{
  "num_hidden_layers": 10,
  "num_key_value_heads": 3,
  "norm_place": "pre",
  "bias": "none",
  "tie_word_embeddings": true,
  "init_std_qkv": 0.051,
  "init_std_o": 0.0114,
  "beta1": 0.95,
  "weight_decay": 0.048,
  "schedule": "wsd",
  "decay_shape": "sqrt",
  "final_lr_fraction": 0.05,
  "doc_mask": false,
  "dataset": "wikipedia_en"
}
Each number is 500 + 40 x the weight over its row's rms, rounded and kept within 0 to 999. Layers, rows and columns count from 0. Numbers have three digits each. The size before them is the row's rms in percent of the matrix's.

# layer 7 MLP up, 384x96, rms 0.191, rows 221-293, columns 0-95
097:535458498555528437471471530398520548494437520484467423534496549498522405497489572538444496466519493538476477421461431535475462515506536517479534505505469521483541471442539513488497510462508542499464528519544470478504480411494447588498481457515501554433454470439506502395530474521511546498
095:487510469454521502519583578564539446547589523431532469488467493552482442543472544526453431560453514512478546547545527534434566527512496476456493499501507482455537484495535504557557501540517468534559550513443497454498535527446533489472552436508472522531534451491546504417565506460528504470
104:507413590439485459469535485537562477488486484498435507477517484530510549495542499516476480474470540459475455460520514498497497486437513488555500410515458501464435570538510469522517503498456453489476522497567517448528421525523422520545453552489562536507567474525425574505510480564503407473
114:521564531448432447464539574549440536484440496488554493475483527461487489439444546518581476461550459486482535504554470462474506457501486522490503511507492490629524528459448445513441550532511498536528550532517519492457450519430507548500440556419510527579473503491488533520517485548456513479
108:576491542455472463480526522529520537526485466462514452441526491502515477544457416530458410514529485510407391524527531591402487519537515520489540513501517477525573511539490429507477501512481498562565448479484492502484470494520480559535467493467510600523431554516504458484535509482467498494
098:573503527415538515464562529552407433411493489495485473576508455541392517520493499491490540497487459439468572519534507499511555414470496469541514521463564545551522482518496501489523539526557485498436516456501478568471501493404447467502508477497508465482475508432489525543537475509488481516
096:383530476507480518536535491500474491519535560461527435501568508533460527513498484534519548482468470435427564507479514405454474495481514482420529488545492465491533474497536482576483490520462511471472424447510480475516517536494449501460497472582541494496486493515476553458546570584466420433
090:393574483463453552522462586474497484500513454536510478467472498517484524500505545498433485513472569411514500583494474498495494575445501484454485516602445509525550502540533469538587488558558612530493454510478503485552510509479496471494452504505514483466547526504541494523513534507531564533
101:519510451477466476449529544462568490504587477444512563477532532466519475459504497544463444537475488472378400461486531536512522508483478426543550476491500501527484491403511506514564531526535472522595539528495494526532497431494539514540443527496454450495445602488497546511507504500512498500
087:535427486477584466453459560438479493528455509561562513438521469536441493475551492475459460556475570500563446462479535504544563542555490514553487501422523501509491525454446488446508485472480486550508405536462477428535555503510559508489474437522431465510534486455528491485524526482535490455
110:395507447460493546433475479536516541513491520540525568513562522547468452428494515411453514493466461451470462499522477497517501504557557526518553510495527503534509508561395501479509564559481463462526540513528538517583461416544484528512541490528513539512438552455500501565506495443526539504
103:551576523471468485454564537505450505443436520532545517455485467475499458478542485515471475543609458487548562472553480499551503455463437569478466456486544499505469480573559456443481475494440545566477446535421551502534523481522470501546475471535542487465561436493484515539493552525497500526
108:420485553466483446617514525505451573474542479439453526510517468462445518465472462537510489531454503497548516516470487505489493538426534509446530524499416543531533485580456474558566540478476446486464520530487539475490498547415459488525529507540531548506479523449530514520449496553487427431
083:517472495439530448385443494614412548537545578477531507485519518525556452505473475488509490517505457457489488541549516455466500474476473508513587456521481464508486552528442498492491519555501505452489493401490538478473550513465562538534438570482443481456488523499519490489485485476545449557
086:510434522550504426447454494499526509572482549423518442577468487507478417410498557449548480447530537429525473427500481527495500484472496498454462501494470445553508531573498511485470467544602465507478493433493521422499536513457503499511511498554500516482564527535485540531556485523535479542
106:508477479544539523515454465544551508502479461490564488451566479536505447510400527510521539484481505444521491456480565459432505532499476474482547575518465570562492454491486462426493539493460468566537484523500531488448474471475394470423468509487595501489476489401519461476527524488525505544
089:517521528483462537467516486524491473469482528586529495488497529551474440513472506476427589458531603481443521544491481434482555554503499480497474429503545522474505499500464498488453532424537565455487519466518556602543520474500464590520528492447591525495485506498493587502527484556496473459
106:518469462423524492519474492491531563517554485496523513510567452469461554479539456610570478503436538427423513494472474533474491513504438428542516500552500469484517525461472470612544457547521503453455519481545517509551506536453475499458563418530452522460526559488502532509476474538498458503
093:524561499480511502471481468499515518435496499530544511541524483509476514503533510446510518550540472483463534491460515483550570435560511452446479514523526516432438542440557510460536512477445612549522415532411479574551529533468458492530548459449527547558501462427493468485522480449546460519
102:454512493536543521477460606486595515500485399498484498444462518590536495482495465539480392544526501524510503490506502571473484508481490511504575489499525579548547566493453487505451472455564522486489500451435527491521516457527457437502487525473498521451565538468562489509516464479520424475
143:526537421495544523519490478500497534482495417488571430535536488461476467504514541428540554601447512466479446453494409521498569519582556488539572466510483525518500469543429453474442472532557493495547452547485591521487473531485454506529540507534484453482491499523513488507503517553550486476
087:484496456483491441557487537440451525536532533457472473464484413529422453489465514574441509495509557499421468538617483510461493518477486489506553544512445409479522590513497522500485464465493526427506495513511430583552491574525479500536490487513522502526506504463516445472503543481550477459
091:545494480496573457502487544517468505467430485493502483519454448473486431478501460600487475496512485502497522508504519408447572495516464566555516508541517498475491537551451530513453438476541537476479535531492420439531478465520595537516508441467496475518463435517500520558384524461517431487
106:520501526501464514595508506527498424436574555488548496515456479487528501503514515463516566529463564498447530461444526527547546471535528522409556495474493494476493491450540499594462548531538518511458409526552584505499535532501482453479514528424495433515485512448465490520450573514496516438
105:506475465438513477465522477442573535542421448557525484493565553399503527451475535484493532529484509414440482476524539489507526522469563454473549459564472455552509529551515501513460516534543551527532489554486455484512543524403461550510484543473403516525450532483501447502489539505461516490
099:505552551553517529509506504515548600431514504568466528449483465426526514540547481520457514499456538479442468464436490479501489589499464531460447491519541558490456526529494503433567493527491498559486509560427550506590503515489439534519559504545506520457521533477469525460442503531452468424
089:527448433523528501415565555461500542501491559507479511493504559447514533538475521557438551591542479533473494493543542433475520548462523532529516517487493499475466531552533469507472558463477471515490460393556523473520471450505497501560529503517511474529535511456484459442466413596482443540
108:553560485455485392466449486505516550473442455498469594459571563468483474506539534510538522488506594413489444504450534469536518512489533436502501507503519464496458486548472487515510499479455533548477521545518489527474509455469457518567471540573520504586472458506430476508543532527444555494
090:462509535462433487512436463555509454566514478475508501488508461503540469495467468439536485479522556562595499444465448468489422496485503483579536515485482451455524485553520466514511505518551501473432428508497509483443496461485531503532474443569494426495535486549565436454387454528496462506
101:490475567596471473485505488441463510559519488507497489563552567473425485542503479498523507511519631512454495462409482590549530533486494474490506484519487508472513541542502485473523531465458494497493551503479542533500486424446505472447486444579501425476448456566464483508494418503520482530
109:470498484497456483432518478524479543494455518504484550560452405461434480498469592469541525534424486490483474487512510519531507511504431505494547441463484457530484476536540534496488485567555481557546478564425542544510442525490510496448481606451475462530564477449514485469488557470483536417
099:547514480467442515483500449534467552539526570466514499492495495514477514500467498464516506474469575547598505492470469549433459417583456592531518427463486545458387501499514489528479536510572504471555434505508563450497512475528502567516516534455456518483529478566508507469494464488523476446
091:582515443480553498458552500454523456481496525538548484441572517527517514531461510519423487529462459458517460502534476527458504527468526559591446496534471421498496553554504498515486428585481505513478454455494501523586504589484411502467560500535518509450469520512424439513470526490507518486
097:534443536458500449560456513563516461448534430534504555498501508480546420439476466557504521533520513443459470420460413547446517466448497443513481475476485470554568537503479506479567514575525494505525566456461518567499504490574458490513537490516450499464470536519449511460442465465539483468
099:583508500433496443468508511593482526495563529539520509454523464535537474516457536530503476499468490396502407535508546488555567504482487530444568495519533502444476566485488420498491501544592427528562513526540478522516459503527540504429547439528494530462461483498490492534493462539505500442
094:531413508491511429525425483560550564511495551513493509458487458499463487468511554497538538433594578509455485487518474443495501421551461474536509499528478531471493557488521533475606531551536480391528481538561503565467472491515442435521494496468530511488463517505529480526491541479455532479
093:447564523481471508505379570486507500485510518378540489509494470519508535490514480468465503456506510565521437541457408528416450535499495543521485525546480507566469491529541537493462490488553529524570428541506483544446477501502547478479507504578486447520520592519476444542505499500469513533
096:508455562463502533478521506455468510496531570451565397522562491491516468474428526494573495491457459588482521487569559491490444546471425521433484468527509498485523515460558465577448513507413458505533499475478451501536437511516483464525491540506456488490452505460460460434527508466463435518
096:476488458476455540565421500498568487485516491570571523391535497420484469501516463529464457529509498508490437587524579497514465476547474555518518472520543460536510484485475530525422525512481464569510517502384514476502582552494479532532501468482492489478449557485475434511522509493448497460
098:460449484429532448486531501604470428480501424486488593499536499534552475488546463484463532522475494431439419537531529442487495444427514526493523470457501505481508498526436458573496538477534512533492480513501523482529545453484461488512514510442537468539416564562531480534480484550531526569
110:492462482532472460500496558585558490565543506493511556525475538488480484477464476514453469575463519534483567513503551499534511528463538467400540491484502427533556505494579428537529497474612519466451462524448542476549492535467492432489435501456491475426534481509532507531543559464483458498
101:494494444492486510525537578453521476495569524436533485421493437472530482503496500474526469465484511527428500477466487578506511451528487580497512508520469531600496531498513464517535532501528482485531493579451535475555476482445467538460477454503486515463588433579486528433474497376513508547
109:483558597528487495556574536473532452396499568545457461541536491532509537503518467509471462561524512499509544436471531536553592492516553590485482439507481493563429520520497489488442451485467544502486554505504557460527493487550502528476464463465497469462583455478523557482462513487483470495
100:493469542534482507424446498482487457443525564494520528548435516501457594519512527480526492530471481518440507534519541523489565476487458490499504483496465489488500506503593464568477558503469546542529497522555551384576483455464446464556534544432502517527476486522495448413554445495489440514
096:484498549505503510467539552482469481403481537508532504460470479518466570533476526487519475560516477439509414520533530558463559534463429534517528482470508506503486581467445500433511573450451413549522505437477467511504448553539502513528512556478561418530476528487540439528555527500446475460
094:524435528493499503429467517519512547469512491589526540578509508602503524474469452530527502587466564498542455452485435495549563430483548430531552489519418541521581513456503448480491473500545556483530517466522480516479503486427489505513537442504487495505517518542462497470516487474525461595
094:502531502419507489499540493484549503490571465500549474580518454505502497475497451515638509509533547532557444428489513499494492460506447542555510565470489469516516525471463491501541497468552539492478534458557530526417486519559549485484462470447573469546470542473519523444436527471456414520
099:508454428498633485478487487490497565525430452536509438552502537506494452533493501491465500487446467463431513473524544498475562546446467513487545461504517508490530571565494592480498445471554535519495539461515472440502527519505459488547550453467459558481438524483512572543486492566436501474
127:492534552499510493546484539421505436496473493474558485505480524518476464494533503525512467462483534440585522495487428542425555486533472524484440464515505524453390467443415466567506529501504502435492530474478491506495489492420547509413528522527477495466498474477482456484550486498641502519
120:522464518496509491454479517526445575467483442539469521546498405527518534461476489401490473506501494512542488525526537525525513466514485472561452583564522522436522583578461482462559507404477453474495483540375481469507462437504492465495503545513468462440527524556492498521519498484485470537
098:496549474542525546471478618449571424545536419510487509471503478458570457540460532451525474525454503509443416464517519502543495504489540521486592497464479515489536545482533507515419509428593495454537486529456451501481493527505507503576487537511493515426492502534489470458461468509502439493
096:494398486490566466511458518512498443508531461523467474451573427459485484486472572480517552469481549476588464522515494481588519512514500522499491518464493550481495487492566425550394502428541557478535512468446510443518554496478508462463577509509527462445504573502482508451491533547522526514
111:490411514578472540486574542541511480461517516462480497476483490450536553456520507446474472578602452540502492529395483496485492481488473529547479513526434484472523487550536445515553528492529493534516492491576518499432493526573491521503481454408560554548591492456502545497494490493486466481
100:503495533515501485444469519498513470505511554545507486501521440507508470494537598493548421479569480499424541533445549549505462451493516451418469466414496518470483576459458452491537505568498494511564518562474504538501434522579539497555481446524466520480484463544422557455482513481527565486
100:512626511496523554509486585456499504512493502460509528471488480451516515463538499514490450486592536484474422539455479543503455481449547593459498439440538532519467524505410496497429556435523516512550489495473511504551551492449491422512507512515483490549453428514525510544523452465545522469
103:560522553506457430476508521544501493516560535504569506518478426483529514443441593481516531537472555549588520485458478469539543552551562452510512522495412478509432496537506467467526502552429455512563472477482546544554462538484505492557504536503537462469593493518558502486459543514498517485
094:483453468533474484505506505552495460499490543484474528477410505532556472506477481494468543440510478544443561572499464569564489471477496572536536492507502518557404516488557540446477509490538468452483503495499515543505518534523458482468499492460515567558580524489485515489461558409419561399
107:511496504508486547476564532554535417471607495475517528527549439543553458421457516491528487534512457523507476491482511477527480479465538547478482473513506460481462468553433528497426483526606491462502436503505416506550476556507458402502467484485514485471593505557494513503472484553545538465
099:526529499514447520484478505565448529454547552476443450520505475465511523511513450530469512559478577489430449490475480556484481531488501472422543571522514466528455555477462496470437571554545545452463541425518525470536541526490483452482512512488469502465445572567554507580498468476454464422
108:491419501474540577501436556454524529481538555508490409456503462515500571451547491467439464531481490560489463484517541493457570542487510475474435531495449591460464496562509467525567513474501495536425516478479520445432496531480457514486524528478551472478468535496472434504605468525493469498
102:476536453461526516462455474503450496500563513434460504562480463519493432498494525457414504484518575533488463460564499452552445478516611549454499572497531475528483507454522570463467564521470446505467438477542477504453582449544559489509488475497524513576532505459481513549472546506533531468
102:446584504507467500426548513513507492468471414494480577552496542537555504498498506476549456565487549418503437505537460509445490555452504465450535569471589514540481454564511497462477480514450544491519507455461563488534524487495439487567522552538477491469409491514494513551527526492461480450
123:514517515434475446513480547479626499477509467495485454478496468490490507509557546441521465506514496478402519497491570461547506435495592419471496432476525485514466494476466478608404488507539495525490471486514459543508550529511472511529559481480454500515447490510450462550453552566474481526
096:479487508478553503485510472508520499516525461519509507537520435529529491476461507478447468429524543461512529594561503515523558475549454554475489522496499494544512541412481497570492485563491360464567476501466505404498481558544485510472553543448504560457454496448497440448493459533449537502
096:413465516501540497453487469485477458477475461483500491613498517528514533508485457540519495437417519469440518563525464482481480531485558512472481503578566462504470436482450533547458491426579490531568558474417522505525558517541460511477443480552534503521527517437477484476543531539556470539
105:531508522461459432494438514487544481452475483539464474531487520512465527453445539404532504500552545493532502501522521500543541589463506448544505544500454484539400549480410492514577476472496477377537539455524534489438492504523458495472471520523474545493573466548573458502482485482466503491
085:549484540490487552575491507505567496473472519534551496476493496476512520488519433455551495521484584538495399513559522515566486410497525550548525483513544525483543431534435451408497524471498458484480467552427481506467529493526447519596510419547479509484535538459477521477554494531478517453
109:520534549492530476547511450525476501459515496429486533491504523509540478452426458440481460554445514521444388469530465490456513511453584547494520497563478556544530541491416549507497509454511494478482533576470492508542473485567511517542557498576503488444570597536529518457499489522527522536
103:547459498453453472464494599501510489512517450450471472504567416528465490453528505456481556479490549477515492485488510464557501483447468511418540497505518532563489443489536542529476536543552488527368477483491478548470530478551501478540467551454506424495506480509446548448549476539417550523
101:485493391444503510518508461503516530486564482564521465493519528444389487513515550461527552634466476462439494492519513484482499509533507452520572515513441487467485523523468470474594523547536508456548476469526555514413458455488437545461508507489515493556515502524534457520510544528512479446
092:485515483504476436451511484444600573474520487537508452502518439443509489552483609480519459496515577486484460516480478439464559495509470504517423467569519500512413538491529496482543588487539544500507505489491499448480545476467479521481553561489482543570548567575506494510516478509536439460
111:506502528523465515521427553525520518473476476497485551457511491498494462477511501545441449481432428447461540528466473519460577515424511534508485537420434554562470522477511430516552507511553500553518507543461461516526539484449493446520482612427524524518559563505531466534552471473504436451
099:464551455478515521526503554441511414467553512464500414563467448517492502429507501477528475553545531495486447512559521511408476538455435460520457487474526516475454415560482558417511499506517522506554498462500400457516503494464544565490505462518530452463493465487512455505500480510520545423
# layer 7 MLP down (transposed), 384x96, rms 0.205, rows 221-292, columns 0-95
090:473530489477488560537564526561456510531527514456520519468515499437454501473480518437450490552427537452507572539506526427516535445508403453559539512448545504499500566601471551485459458527460478440510508457513471527509471503478493434479499538531490470535471521517452517524462459405516434528
089:483483440507492467372460549436480466499530497580514537578492521493562424519493546561521450503511489504459473473464436537502415504479538534472450496537466440509490460512479434536547448486471492564449553505489472492545491482489486585532492463466499539456534430506547484563491482555518488499
113:456440499456520455479475457501528471498461502607470492440504538565557488487499458436499518517555519459530513453470530470546575497417510559444452512519496463490588465484511474489488522488520561524504521485500515519437517528531493546475539457506449547568484523431514542511467478587604459460
121:517493475521582554486574554438443458483517492488516451505595481494414523431516510443423523470440493529549480548502490428458492445480503503476525454474457416538455473515492547432506495545489450482525476509553523527558512492467488462413512490534480470518521501460426573477488447528504515498
128:499444502470481440522520561568438417505439511423479520453520559513522453556481476541497527471549485495501551563494468509512525593468457533441600501452525456506476466445512499554502499472416459521597486542546518518494536562544489498494501521478486441489473563459502496503459469471491535533
095:475513450526536495472509498486509516498559460565509550471502531474536500486530538461504517524469450523480506514512475448504434568496478496497495534586495490455507511545376595469423388502517534517487566605484547511492530455554517551481469477499517562533498487471575510544499479490547501567
091:464480530501540522419541526440458456484423501566486529409522529530445454480552476591489492460413468552538551486433519450511563486496474472416508523533475506466524485565521474441468547550471534485530562456561550495514520522501534465506579453487520542510511482530474473537492470462490523489
098:489428484534516459583507534444520553509535514480506580529502452510481464483517488489586531470586511518478504481540557525437538532549601504568470486488552510495510536499508497548528453523492569472459525506554459474504507546485501514437516521532533531517435497501490574562564455480410473427
104:536483537486440409501528449524487591450493511485437480533537475506531464508545501562504559506474513512484450499501439493542520473498544565439597496483493477511519442482468458433465448429547455546537475488564482481542534473565613507502470518512532524494486547480504548483510508438485580487
102:453448509481473523534529505521488486515427501529478472506489493424394530421494508454457581550488504517508462582511566506531458508433492515505524451503542528527484460396536513472530457434533550529427459540452534475446565505427615487526527497489495515491512518522539497503522494478486497533
113:585519400562478448579449566529528471470445502529549474562485489475561483485475476524470486505569476485482484532422495507496539580486524479531484560449492503479542477493552467526572483539525535551497470502553519460538475501448563513493411444481499416510523455561465533514517490482465471512
084:489533500494471421527487558559468516476482542527452562434523396493524504457513502450529466470537441506606520528515524490425474471505453560531484508494573502486511468437543438525468466499563566549478514511500502528484454485521424420476483506541565433464472500508442478459479501484461452524
100:460588506477507531545521578526462493480484521507422492504488517509479422537524501592570533439501523515438535453482578522503455467555486549516459521523487586494451552490464518473501553502527495489517581496485496492410494547483480486564545463490504512494585481485548436537451490521455489429
100:515489501538455462531475580487502516471520420546432396469459477471460505526531545466474530463540483519496509521490513513507522521489514497513498530459520521501496526501500512472542492456475449505510593500458489496582555533476580432562514466407452620481530455546475520479450520421564476491
091:446519533486488448438457477472568489517486523465487433503562523493501457527525475538557480550523490515536472515529454552481482428527441446436427572495427503515396583513478537467496475465481505532456412466508491536521443459450574481517484528490493497555505447519518443467491437472483475465
100:506482472493459497409503531417461422444485528498507496477504525496542500415486505439463500506498506575484514392507521534515409508522525545512485495465515507535453515497520524592577471472518516419523461507474553576514485532445537560519461511491484498554448457509531521526555479576482509438
104:503491557444532495506545499407525489499554466490487451525517481513546469525434512492488500484460434550490500503442436508507494430488535523582588541511540488420417581524478563477539528431515499482573502514468479551500517509472548504468435447501506560445553503499508475523501481562445559463
101:578604485498471485475500505465559527485475503482473419511485523492532487526426489476519445465476484590499459467514456551511495439478561514450532518556516488448518446547520461456521538505485434556485474494527595569457545495517481431528429561480548514510446442537511519462505568484521530487
100:511544464536563441491516504540505523437547495516502430483482493514517553499542499489450578523474519435559480502528493455504507496491486412501478548411532494489449523422442570534497570497522501435531517491517506395514495514496567514459539558475522425510532464504524585488500441516484542571
100:514493523453496519555507505531485505467486537493449493547508484517557549440468489522581381568476542487531489484497553456442487511526426494501506495460541520540443451497503425510449520514461510476495444466616534470480516526517548504461562592452495494497492459562495561417511548537518518478
120:539521435483508500509503475502460500503497473469531522483519494433553523517507503505564506566417489495488513496520330475440458564457481509516576505498520542478503470454478522506495498552552510485523388550461547488492491502502468481580544456505433482558503570562528541504489489527569498512
090:451520510470540559467512539498489517525486513505447511484428394480458540476454509525551497511513549522524432493466529457559496539556503515546544464479455532473444471423460471499482505518435447451455530485507553364476427494555524502530566464516551413469544483482462508471484488484526499482
083:449475493500539563492536463420516434509549499511456531529542497571480540551471469448513477461458519482496536506467463543560531407465522458463478481558526419553530483533543491551524538488530451538491523507474457464482515410480443443538480468451456527499526540476526515408540550554553534529
110:486485494517459500579434488505509501555508560539528443435411469463533498475538527518494515550452525544460462521450534453491507494510544581411533495470457532486431425518477534527441441559543492557493466500486496535510590591477529491433448537474483508482537473487455468552467471485509518521
101:486439452521499422541495476425478522546548439488472451467511490494524491528483468543467508526516498527457544496509585554513531472511543468502581447597532461525490471475444494442454457518519505486537469576553454510486615553476459467454448556500484465465513459477510509506573489500530548557
092:426627539498516502520458499465563533485513524504460509514484520487540566524536422464493444513499517565569582443500508504499503562483514462490512517527479449527499485633488499464527496535505510521538509482486526518539474535451558532472579591510504527506467441482502532498406526519509479463
087:522530522475451548541487461425555519488525508510477424512559500540471479514463532538522437512456465494532545384436575520577527484549478519512539481488488512524470533522545485446441481436462463515455472527531482529518557505514477536456459496456536532524423531537564488481607534480476557530
098:501579468550591472469482470497536467448447477499539536455527592547471536480500510556529525497443530451477451456571530508537497456515449400526482477501497459589480425511472557481474466439427461541482483533512533489524470467501481509472516451575532492512490528456533496502497563573462507512
105:508543535509431522453506458472501427495495517490448468567534512424526494541453483539497440540523482535496576493520458463451479535513545473510523573486517518448477482480522529531505546500548504538463455477531496521544456507473557572562468454571512380492522549485530386471466507493453466451
102:453470498453541450490545518552540504485482495501498468450477426427581495495476522540510518467494414485532451460530520477448456538492493465489500553424556532462483455526471524531431502488547516445475511492504547345527565529509502542518472532495518576484514533438545506525522569490457488523
111:492586465454559582522548502559509419495573542520548514530513501519523506625489459536521524460479511446531470560432523560519439504496486445544528533521505511493504544490520564451456446548494485590537477491471496541495496461489512495500470540481468434488518447509433479504440484467489511563
094:518518487512498443478502437499472504487539464494477514500490547441552436493515499482475512595481574520440526500522589452481574530544554445501476537516522496496529525489468518494555455540511488443548386417475534482464451559510496489577550530540492475453488550432509535590471458497487469507
099:500515516577514565492454418496498544461487517516513512480478535477525555576447541551489515563546469511513537486456512481492497459528452510444487492489459456533463525451539542572445473509500424454417514431577475426508450490468514478480468527498489546441569482500523537445581549489519553449
096:527495544505516521556464455469558497495509450508513493509528578500504559553439444556555492522456506466524521507541456513471500451486530516452467503517485489476585512450479493513478574494440503494414588519528493457484461505486578475534460516487573523466438431534563500502390482487577545533
089:492500476505480391402516444504506493559522502450554520528501527442452496473509459527467471547518528490500550498449445545517486475494485478540475422549491501462522564453476525416507521455540522534483573568488519526573538561426486520557499493551544465490459509545488437597518489472472505483
093:514542493512523494523472482437490538499560490526544524547469540490468482483565521517546506500427423501506497514488495478549422409546505551455541514517462443532458510480559521482408449457438459484460521552468521419520505420493552485534484457516479536501452561483443455440429499510541500570
105:441514559453509461576501467491666527497538495487491524517543489501456535494546459526430457516488493513507533537450434528459445487443510482531418545556520456488538416526532538424492436526514539456523449493491442469472494525508558494504541499502487514533509542471507486541436522504481514552
094:580466515544467454540512533488499626559487540464469521481389465498478482583467515543504534494515489495519501505575453522518470518463499545462484440515488464475470535460446492430463536482483572502474478534508493486514476556484494459549553447523506554463486471575524537423470477505555548555
104:443590488506469494536493570512535498446497428550496510519491521519504544484551494501495500453516531537451501622558558517460422544435518501467522599479495506453476474494544492525458467539510475471435492558457508442464429493479526470556492480517445492509495507445570483525509544507403515521
111:566539487516466526451498487513443520488523514517391508505536493470503559508535520389497551494508500491580435510533411447440490479519460513558503449470529500475482500575509469522516592476515533457494452546484523499562552570479481529474576529489556526445452480477503426546490503526490523537
113:529484453503523497504488575592568452539500491496558560427516535437504528463487493584512504542540441457428510441495562540493481472516533489496472553469492539438537490455518448502519463486556578501472506514485573401521454553494539441484485520464541494525530501427500434499538548498477519498
104:511589479520443410521542492369526463516569466537511522556483544476491488510424541510456503469466467491509503493445527501508497505573519480474473528470529516446496540464542430493492504466459513483463470599415518517472556503506483500539505418433493481431497522485561501488541430529505519502
097:569436468480483422494489434489466477434573493504509483433532484541550517438418520475467492514501534399527553469533402497490454547482512486541522532469522581527587501508492522528457455466456500503459554480468476475572465508523522477458478496505469541463538522538483528560540544471539467463
088:516435468511485460519464539467474499514502502454495512561477538455590509531467549554504496501537500538522419526474530459522496451500473499467476531473553489432453460571499553473444505590567548523517442542530448455490446487542494520507530566479480542489572527513499489463603489413542438511
097:456441462513508505489522470528547526557492479465537465494459482506471581448477502497511538573534478490523514512468488438499485533489483469597561427596470544492396455454542516487489521546481460505491513485568530539505486465509493478522535498503458466487558574491421586560542449451437491511
088:531520488487518488478533481452561547463522468442519492491492448472505496548517519517503457438475498514533490480513463538533503519574531572556525585414522488471455527527498557516495488543478428369487543522563502500453535466497582463515438573444478492536479543500548583534563515499461503486
103:537491438541516512537465486502539538520533456480521458627559539440555461492534460508550443521458482518567476469505449514465498449495492479461431504410537497454534533497512505497502502485487547609460482570523511561490511516543500494491453494410539474530498492486498540466510469530464403449
089:532485451515466534494449491420426443544524537542496447551495506500553507527608427591531490501497483509451504592468536528469405504466471504493499495529580467522555527501447545497506466539527507552489480502528496549420555495481517527566468489517470480519464530485525491487512460537467420545
098:467474501535493502516495497526505464503505532535519484496506502514442443515550511458498535485502490497539438511483370530409453498490524499521509492542456506464433466463477471469478507465458506526532515476477480469494442504473503514487487514493509505498489472472473452507459488481749498514
096:491480530512493558480496516439477538471445459546463543526497478575534557476527501482540447521517511626475471505515555503598514452486488568494465506489433528507545410511523483442512438441483434548520509494436499556481408481504511540442485545459492508501496490502458473563516444491495439490
099:521513472515505518542478498494500493491494589543484462482498450488568480465517470515511516469532476471489469479547467459510505525486538539454620473506545572416501494488482518474492513491547510450479469511431526415513573537491527414445436514487483550401497511557519544500470468456565582569
097:527599522560464509477477541472531576481491501518593485558441513549511495549529441524449499489506534567454525527493571475502529526531522533481499459524486426549535546508487550452550489538522429486444469509511501543383471522508502472514397522500489507541510428532503484527469448475498486557
107:438447520506540403512481513610507475493457469514494447471551455491565458465483499509471496503551488510503523524487480452479513440460489483501444521564536484457548475488506472504456521425477496511495417480511531490417490484535465545457526486458550566389512565490448575480556541522515488452
088:540510561505485478569557464548538479559505404472553495574556524430447567479483458532516455465451505474566501508537554522458581499519466461535509479463490419549513483429523541493491460469415490489494508519505442479494556491509451521425495466525481479505468560495432503491571516479486465495
095:475493545425430561625491468514499526530548427414503550561568566548472419487483520496516495471444485488439501500510489499551531490474484490515486613445501489471492492522498452476509463545545498492434489535485477549458496508538475534448574456481531483473486494483449446493486482490527517561
100:460482451516544509463452486478473452482558490541529474510452507524477549560466507482443473468531468486454560485538488582476560495480502501581488473573545461455496476461426528525480547493616512507484554533541459520485545570498487542502444460533477507486457470468499488463547479553369519487
102:464547510483453509543498487476463498474494528465510540513464483542477573525518415472502460431434556472522504487486499524523501561545527516507507554481533442500454464618520456482525543559423444519580424424501532505492485508549558500496478490504481476568509557502491440412504484482585521504
103:559426559554496580498478470569486490489505467506580461539542578523565471494527437550514545450468514523452394519437482529424511429501495519493514496510557522455501489490516497536495517491530469494554516535545444492519557521507445538541449459489532432499461570464427473507524482540494488470
109:593434503523435448449516484541546496533448488537483529455472424457573501468558495484463539510507489483514530550557522478474475540500428591501542523520572507485568525502468491618516552522587509524492492523450450514470571531498465430451498502475487539494477485519478483518492451515514457464
098:519513459465473511589509543504576499515554483520513527531473509462604470466535513507454460532490517466510501557601565427543422466459453480506520545485484540470474477536449460468513495499414495506467413468515472456509525559476465532440572468501503465491524544531450543490475432536542480481
106:466482507540467473511462541469462518425450475559517602490451482480458503475500486505560492554578489512463576434515498534486588559540437458532553514463488488521407542535526503487461460499524545508519488489518534420474431487480493492501534518440462509546412562515492544503509537479548439500
094:482525583511502517479497478448533527548517481553424511563456549580520452453469513551526427460443490500501465473552526482487463476445534503506451446458562435515530423485440521445528560478496548541438514485476430505451473509488472493459591451520512481553463498521458476469457429487525522485
109:450471527485507499497490489488549475499542480535486524550502442488520504540529565446470537522475551566466498472440491469525501475505603583436559518541410480441519463534493544507466511521459501566536508488531543434544643460470524505543496532489477486535484455446449473565448528515493491505
090:529478488428438404489480481485462444517477490438517466545479499480517522512503535508489507500499474530478515459496496474436408558475550503512530451451455582434502526517563537511461540510517580548502528526480509583502498474394582545538500560498510464514515509504514520496426535410554482516
100:503530509462537475555527481550564543545507557566489584461459444486424524495485496488496513513539525525458568462465526501556577489442466524457552540458444540535530476550525478541517470497517514462563602438483500491492464550516560456449503602492501473540465483488506536492497431485466461468
101:473489449456519490531545528415570468462487425504497541483475470450507519504502485456462480518494601484508502493529415454536556456428458464522530532540533533554416545593477512450500488441531528478524539490486537516479552504459416440483470502495530519518581488557519523504483552499528507568
093:508513497483462588475478530492475495467481474448437499572549496436501543460538523520434448530481533510581531567517525521527454406432527472443533463489536495548466456481451515446451505418523408524472519541510478463500497490438521504517535574522497535518458539547513427475520487506567510542
098:497506581455519542449559464465453457505558566488553435519490465525527491509538470524493419495475515559470465483445521445547514484542487525493521543534525525494506433446489534494448449562539463436463510473555458533482484474567461532524490551520575472443543493425436491532504448573507517437
108:506537480403528491491501604480535442484431532511464506415577498515517485446467507439434502482481511557488472489536439563510472538392500461432537496449463558504572427521524508526450531538560523501521467510433535524454480457484507502458474548510499510510508545506463451489478462498510538525
114:473475496508481455499500472505575482473521525507527485520514433511407582497510546469422423451457521466462584463490521492579422477482449460500574499529487467582519529493531547524472462543420487535478527424535490530530496471464535470414508482509499546505467561489518513467488566449466512483
093:528462524466488522503474461378522527491488474504476493467530519468451520532483478551564398555550566441573517535492505507523508496543503468428548439468506504545554507507491419531476415483487443559470501424543511526497478451522470511469509482452553461533509465505527557543513473518581494552
112:480469499466579518539528516585537493532476524459552490513561520498476506463477551509504472498383445451485507555568544519473542469498578535519413481475514473468442536523539534492554552492567476561553501525508571503499479480486486484420519489587549465523502525449553564505483455477468483493